Weights of a small GPT-style language model, trained from scratch on English Wikipedia: vocabulary 8192, attention and MLP in parallel.
Each number is 50 + 10 x the weight over the matrix's rms, rounded and kept within 0 to 99. Layers, rows and columns count from 0.

# down: layer 7 MLP down (transposed), 512x128, rms 0.228, rows 257-281, columns 0-63
# up: layer 7 MLP up, 512x128, rms 0.227, rows 258-281, columns 0-63
down257:69 50 57 38 36 62 62 54 57 42 40 55 59 57 45 59 48 46 62 37 67 52 49 61 64 33 45 30 24 53 30 50 45 26 33 59 34 31 36 49 62 62 49 64 45 62 39 53 40 36 54 50 20 54 54 76 67 50 71 44 54 70 55 60
up258:45 37 48 66 47 53 42 45 46 40 30 35 48 46 39 39 65 33 51 63 44 55 40 54 37 59 56 35 62 46 55 49 50 48 54 63 48 54 56 38 52 47 30 48 27 64 51 58 66 52 47 45 47 45 72 54 49 56 60 45 53 35 34 59
down258:45 41 55 56 38 39 45 48 34 47 30 38 48 57 57 43 40 50 42 48 51 33 54 79 31 66 73 33 47 16 58 54 43 48 32 35 58 44 54 49 49 59 56 71 60 54 76 52 51 54 53 49 46 55 51 62 47 85 36 37 60 37 36 32
up259:69 67 41 39 60 42 38 66 62 35 48 55 71 53 59 69 41 31 55 42 53 44 50 39 39 44 58 44 49 47 37 44 47 40 63 36 37 41 53 42 58 37 48 52 54 43 47 61 58 45 40 55 75 56 46 53 31 52 33 44 37 47 55 29
down259:44 70 60 46 45 44 44 51 55 65 44 24 35 52 40 44 47 58 44 55 40 58 54 58 65 50 50 48 53 62 52 54 47 55 52 61 42 47 50 70 61 51 52 38 65 64 59 38 48 45 47 45 42 64 60 51 55 55 73 40 55 51 56 45
up260:37 47 64 49 39 57 41 48 52 47 48 61 43 44 21 52 58 52 46 57 31 42 59 52 45 55 40 57 73 56 45 47 53 41 54 70 53 58 47 55 52 60 32 61 47 45 53 60 46 57 44 44 61 47 43 62 45 45 56 56 79 52 48 47
down260:51 46 56 43 60 49 31 43 41 60 39 44 65 52 32 56 43 37 34 58 56 41 59 54 57 36 52 60 52 76 47 53 64 80 62 52 43 47 66 39 69 46 49 51 47 47 62 61 52 72 26 43 53 44 58 50 50 51 45 56 62 44 33 60
up261:48 48 34 51 47 57 36 68 61 49 49 42 55 48 60 54 58 59 27 44 58 57 51 44 56 62 59 44 28 37 39 63 47 50 48 50 56 52 47 56 51 51 49 47 49 37 48 39 50 39 55 44 38 50 45 53 72 40 58 38 57 46 61 35
down261:49 30 61 57 49 46 59 58 55 53 40 42 39 40 50 47 55 54 58 48 57 53 50 45 52 37 47 54 58 43 49 48 44 50 64 44 50 31 52 51 51 44 54 55 50 42 46 62 31 66 53 45 55 48 56 53 50 52 43 49 48 54 61 40
up262:65 35 65 36 49 51 35 47 57 66 43 48 65 50 29 58 57 72 37 50 29 41 65 38 51 48 36 58 31 43 20 39 56 40 41 58 49 35 51 42 62 56 38 58 49 43 52 48 45 59 65 55 43 73 53 42 59 59 55 55 54 66 40 37
down262:39 72 59 67 38 53 58 49 32 71 50 51 30 53 59 52 39 42 50 56 37 47 61 56 45 27 67 31 55 48 64 57 54 61 57 41 33 51 50 48 40 28 50 41 59 43 64 47 52 49 62 40 44 41 58 43 41 56 67 35 59 40 53 51
up263:48 45 61 43 42 58 52 40 52 50 45 64 47 34 46 48 46 58 58 59 61 61 43 45 51 41 38 32 51 40 53 42 40 46 58 39 36 56 44 30 58 60 55 45 51 48 50 50 57 53 61 36 50 34 56 48 31 52 33 49 50 53 56 44
down263:52 51 45 46 47 53 53 67 52 56 38 44 58 56 51 47 50 55 60 43 35 45 66 62 46 62 55 59 47 55 41 70 41 56 58 49 64 55 63 45 49 56 62 41 53 54 53 43 32 38 56 49 57 38 47 57 58 36 30 47 44 47 50 73
up264:50 33 34 47 38 49 46 59 56 46 67 45 78 56 35 44 55 54 44 25 36 64 44 31 31 59 55 35 48 49 41 64 55 64 54 54 31 74 56 45 72 45 62 35 47 46 52 50 35 34 52 60 67 40 42 39 28 47 33 54 36 48 52 44
down264:46 30 29 57 40 39 70 47 43 67 34 38 73 54 52 53 37 36 59 56 44 45 45 54 57 69 54 61 52 45 54 27 33 48 48 66 35 41 54 57 52 58 47 68 64 49 46 47 41 68 70 54 31 61 51 50 48 45 42 40 45 58 51 57
up265:48 44 48 63 48 48 47 45 61 55 57 48 67 52 49 57 49 62 59 65 40 48 47 26 55 43 63 45 59 62 61 41 50 47 58 32 45 60 36 54 73 58 57 51 52 50 51 37 65 50 50 43 58 45 56 48 57 66 50 40 52 67 52 51
down265:53 43 49 40 31 50 45 53 51 46 48 55 46 61 46 35 51 39 33 47 52 45 45 51 55 43 58 46 50 52 71 59 49 41 50 67 49 44 59 41 48 46 40 53 63 59 58 47 60 51 55 57 38 58 36 48 65 28 55 60 49 58 38 41
up266:47 51 25 65 37 67 51 50 66 48 39 60 25 47 42 50 53 63 50 50 29 48 51 50 59 59 45 60 59 40 35 27 53 52 37 70 56 45 55 47 56 57 45 44 43 48 51 45 54 39 56 71 55 45 44 64 56 55 59 43 51 50 26 57
down266:66 46 34 41 59 62 57 50 39 20 45 63 39 57 48 58 49 49 45 31 48 51 55 45 65 60 34 56 49 49 60 50 31 58 67 50 55 44 46 23 58 61 61 58 51 59 44 52 45 69 62 67 52 53 45 55 29 63 39 46 61 66 49 50
up267:71 48 60 43 51 52 58 45 49 65 51 45 48 47 51 47 56 49 46 34 52 60 54 63 60 28 49 51 54 48 42 53 55 56 53 55 60 48 48 38 63 39 51 53 28 36 39 54 51 49 42 47 44 54 48 32 51 58 51 54 69 47 74 57
down267:55 51 69 52 57 52 49 41 52 74 50 53 56 50 62 58 42 29 46 51 47 64 36 58 48 55 39 66 49 26 60 24 63 49 59 45 63 56 52 62 58 74 33 41 52 44 40 27 33 41 52 58 50 48 46 39 48 51 49 49 53 33 45 44
up268:41 53 56 51 40 46 54 62 45 52 30 39 58 53 44 56 47 36 57 56 60 59 56 63 38 43 38 56 38 59 61 46 45 39 51 73 72 58 46 50 49 50 48 44 46 76 60 48 52 41 47 63 42 41 45 43 67 34 31 50 47 44 39 45
down268:56 48 60 56 48 57 54 34 53 31 34 58 71 40 67 42 55 49 45 66 53 45 37 57 32 38 70 40 59 58 66 41 42 49 67 33 52 52 52 55 29 67 46 57 62 49 64 51 56 37 66 67 40 53 50 62 47 53 66 62 46 50 40 30
up269:54 40 57 56 48 52 42 67 60 47 54 55 60 47 57 46 53 49 43 48 59 59 42 55 42 48 54 48 49 41 32 50 43 43 56 56 35 59 53 56 61 50 54 56 50 48 45 52 51 36 70 63 55 60 57 42 43 54 64 33 46 37 62 63
down269:45 41 44 54 65 46 46 35 57 45 64 68 50 44 61 55 66 49 72 53 45 57 44 42 53 45 37 55 56 49 49 47 49 45 44 56 62 51 51 47 40 52 55 32 53 52 48 64 53 55 31 56 46 43 47 57 56 61 35 59 46 56 32 32
up270:43 30 44 60 43 58 50 52 59 48 49 53 47 67 42 32 49 28 52 53 42 42 58 51 38 52 51 72 50 44 61 46 32 39 40 52 52 55 37 56 55 46 55 49 42 63 58 62 43 70 61 47 60 46 39 41 38 62 48 35 58 47 54 36
down270:50 38 41 59 48 50 57 38 49 55 55 59 51 42 71 39 24 38 42 47 55 36 49 57 41 55 79 52 48 46 47 22 59 54 49 56 66 52 66 55 47 54 43 31 52 56 51 56 62 64 46 62 50 50 55 48 54 58 40 54 42 45 37 48
up271:43 65 19 40 41 44 48 64 38 30 61 38 49 37 54 55 30 42 69 70 51 50 49 38 38 43 61 28 51 42 44 56 55 49 44 47 70 55 60 40 56 58 43 42 59 50 67 56 58 28 60 53 72 52 47 46 38 54 61 46 43 41 41 45
down271:34 51 35 62 46 40 60 30 49 46 41 45 55 49 43 36 47 46 53 45 48 46 41 59 30 36 43 36 44 53 53 62 57 52 52 58 46 53 50 47 37 20 46 51 44 67 73 56 63 43 42 45 52 34 54 45 54 61 43 50 38 52 39 47
up272:38 53 49 39 44 45 49 60 66 65 51 55 54 53 46 48 59 38 51 63 54 49 47 60 45 52 34 42 33 52 42 55 55 51 56 30 40 48 52 46 60 43 60 51 49 46 60 54 49 49 46 51 54 54 72 60 73 39 58 45 64 44 29 39
down272:65 52 48 68 44 64 52 45 45 57 47 48 54 60 52 49 47 47 58 56 38 45 59 52 63 47 49 51 55 48 63 55 51 48 52 51 44 56 46 55 40 50 52 57 56 46 28 45 62 61 54 55 43 48 46 50 37 53 49 53 51 52 50 54
up273:32 47 35 43 37 35 56 58 51 48 44 41 51 50 52 45 67 53 46 61 39 55 41 45 65 56 59 45 70 47 45 43 48 38 40 59 56 46 48 46 48 62 59 68 46 56 40 39 72 62 42 50 68 27 40 54 55 57 47 50 65 38 36 70
down273:41 50 52 54 57 43 86 54 56 29 52 32 62 36 48 52 37 48 46 33 52 73 36 50 50 54 46 43 42 42 32 51 63 65 29 56 65 38 62 44 63 61 50 61 57 41 49 46 45 49 47 66 56 65 50 47 57 46 53 38 55 53 62 40
up274:45 44 53 68 53 46 43 46 55 51 45 37 45 65 51 59 69 39 52 68 41 61 24 43 33 49 41 52 50 66 66 27 46 55 61 52 57 56 54 37 42 38 65 54 53 47 52 52 52 38 57 34 43 52 53 34 40 53 37 53 58 43 51 70
down274:48 43 44 47 56 48 48 72 57 42 46 34 48 44 45 41 24 52 66 61 62 50 57 50 50 41 57 62 52 40 50 67 56 44 44 55 58 35 55 51 58 62 46 36 45 62 40 54 45 53 45 33 48 39 35 53 67 44 49 61 56 42 58 39
up275:53 65 49 52 54 53 40 47 34 56 66 50 55 44 36 41 48 46 49 42 57 42 39 44 44 66 39 31 39 47 29 51 62 51 52 35 43 41 37 56 43 61 58 60 55 53 51 61 54 43 49 51 57 45 53 46 54 34 74 48 24 57 55 43
down275:56 43 56 44 58 57 60 22 45 47 58 59 49 52 49 62 53 46 45 38 42 53 55 52 52 48 40 57 67 47 49 53 42 48 54 55 60 46 55 42 61 47 50 59 48 55 47 51 53 42 64 44 42 44 48 50 44 71 34 43 53 53 27 40
up276:59 53 55 65 52 63 41 44 51 53 57 59 62 42 51 59 43 55 42 49 24 58 47 55 47 49 40 45 55 48 16 13 42 43 47 53 63 47 55 49 22 48 39 50 67 50 47 31 52 50 57 53 44 54 43 53 32 56 47 39 73 34 51 41
down276:62 37 58 59 43 47 46 34 41 44 59 56 55 61 49 62 52 52 46 44 34 49 29 49 39 41 71 53 48 50 47 23 52 62 51 41 58 66 65 32 45 35 49 44 74 40 65 46 55 40 44 55 46 52 43 53 23 42 36 43 32 53 33 62
up277:47 22 55 37 45 52 27 75 33 81 40 35 63 41 53 43 53 53 59 62 50 55 66 57 70 46 52 44 57 41 49 41 42 53 71 64 52 59 40 69 35 58 49 47 47 45 38 52 62 40 62 46 54 41 37 51 67 41 67 51 51 66 30 44
down277:40 44 50 39 52 25 44 54 37 81 47 35 50 45 38 61 58 46 44 51 36 36 67 42 58 52 33 36 41 42 56 47 43 59 34 56 42 38 55 44 55 39 44 43 46 49 08 40 47 43 55 42 51 48 47 48 46 47 51 72 50 65 45 67
up278:51 46 55 38 61 41 50 58 27 65 24 57 59 61 50 47 44 56 41 40 45 62 68 45 45 55 42 43 66 45 59 46 49 42 46 58 41 36 55 45 55 45 33 47 45 50 67 73 60 28 50 53 53 39 48 46 44 55 55 46 63 61 55 39
down278:57 56 47 49 61 43 66 46 59 35 52 56 55 49 57 49 62 57 54 56 30 50 44 57 35 45 45 53 71 61 67 54 47 48 47 47 48 46 33 50 34 34 43 37 65 49 35 50 61 54 50 52 61 66 59 63 46 36 68 75 74 36 63 61
up279:65 50 54 53 50 52 47 61 38 42 47 22 57 54 47 48 40 56 72 57 44 36 39 51 46 39 70 46 50 39 49 42 41 35 66 73 56 54 78 51 60 31 43 45 32 59 37 57 40 43 47 50 45 42 47 67 36 32 48 51 20 49 43 44
down279:54 34 53 62 62 40 35 56 40 42 37 66 52 62 44 59 51 29 47 51 55 40 48 53 43 34 68 43 52 69 54 44 42 56 50 48 37 41 40 52 59 56 45 46 68 42 42 41 63 69 48 42 43 55 50 50 29 48 50 62 52 52 36 61
up280:48 42 44 62 59 43 58 60 56 49 42 52 56 49 51 62 54 35 54 46 57 58 56 49 37 45 50 57 46 64 54 42 48 47 67 54 38 50 55 57 58 47 55 35 50 47 53 52 47 52 53 46 50 58 55 42 43 49 51 36 39 57 34 42
down280:56 61 54 36 64 52 45 46 53 55 52 49 55 52 39 58 46 42 57 49 41 40 48 52 55 45 57 60 45 47 55 50 49 61 38 63 43 51 61 59 39 52 41 46 57 52 47 57 47 47 61 53 50 55 54 41 50 62 48 62 61 50 57 56
up281:41 45 34 26 57 58 54 39 36 46 47 67 68 52 49 57 61 45 40 65 48 44 44 65 36 42 54 53 53 55 55 31 41 40 65 73 49 46 57 56 28 42 34 59 59 39 50 55 47 51 57 48 51 57 46 67 40 48 33 50 61 50 25 41
down281:47 72 38 37 55 32 45 64 44 39 56 44 44 45 65 57 53 43 47 46 67 51 40 42 47 55 40 62 30 56 62 37 37 39 63 61 31 63 36 52 45 63 51 31 44 58 47 68 50 42 50 48 51 61 19 59 71 58 53 65 59 38 56 37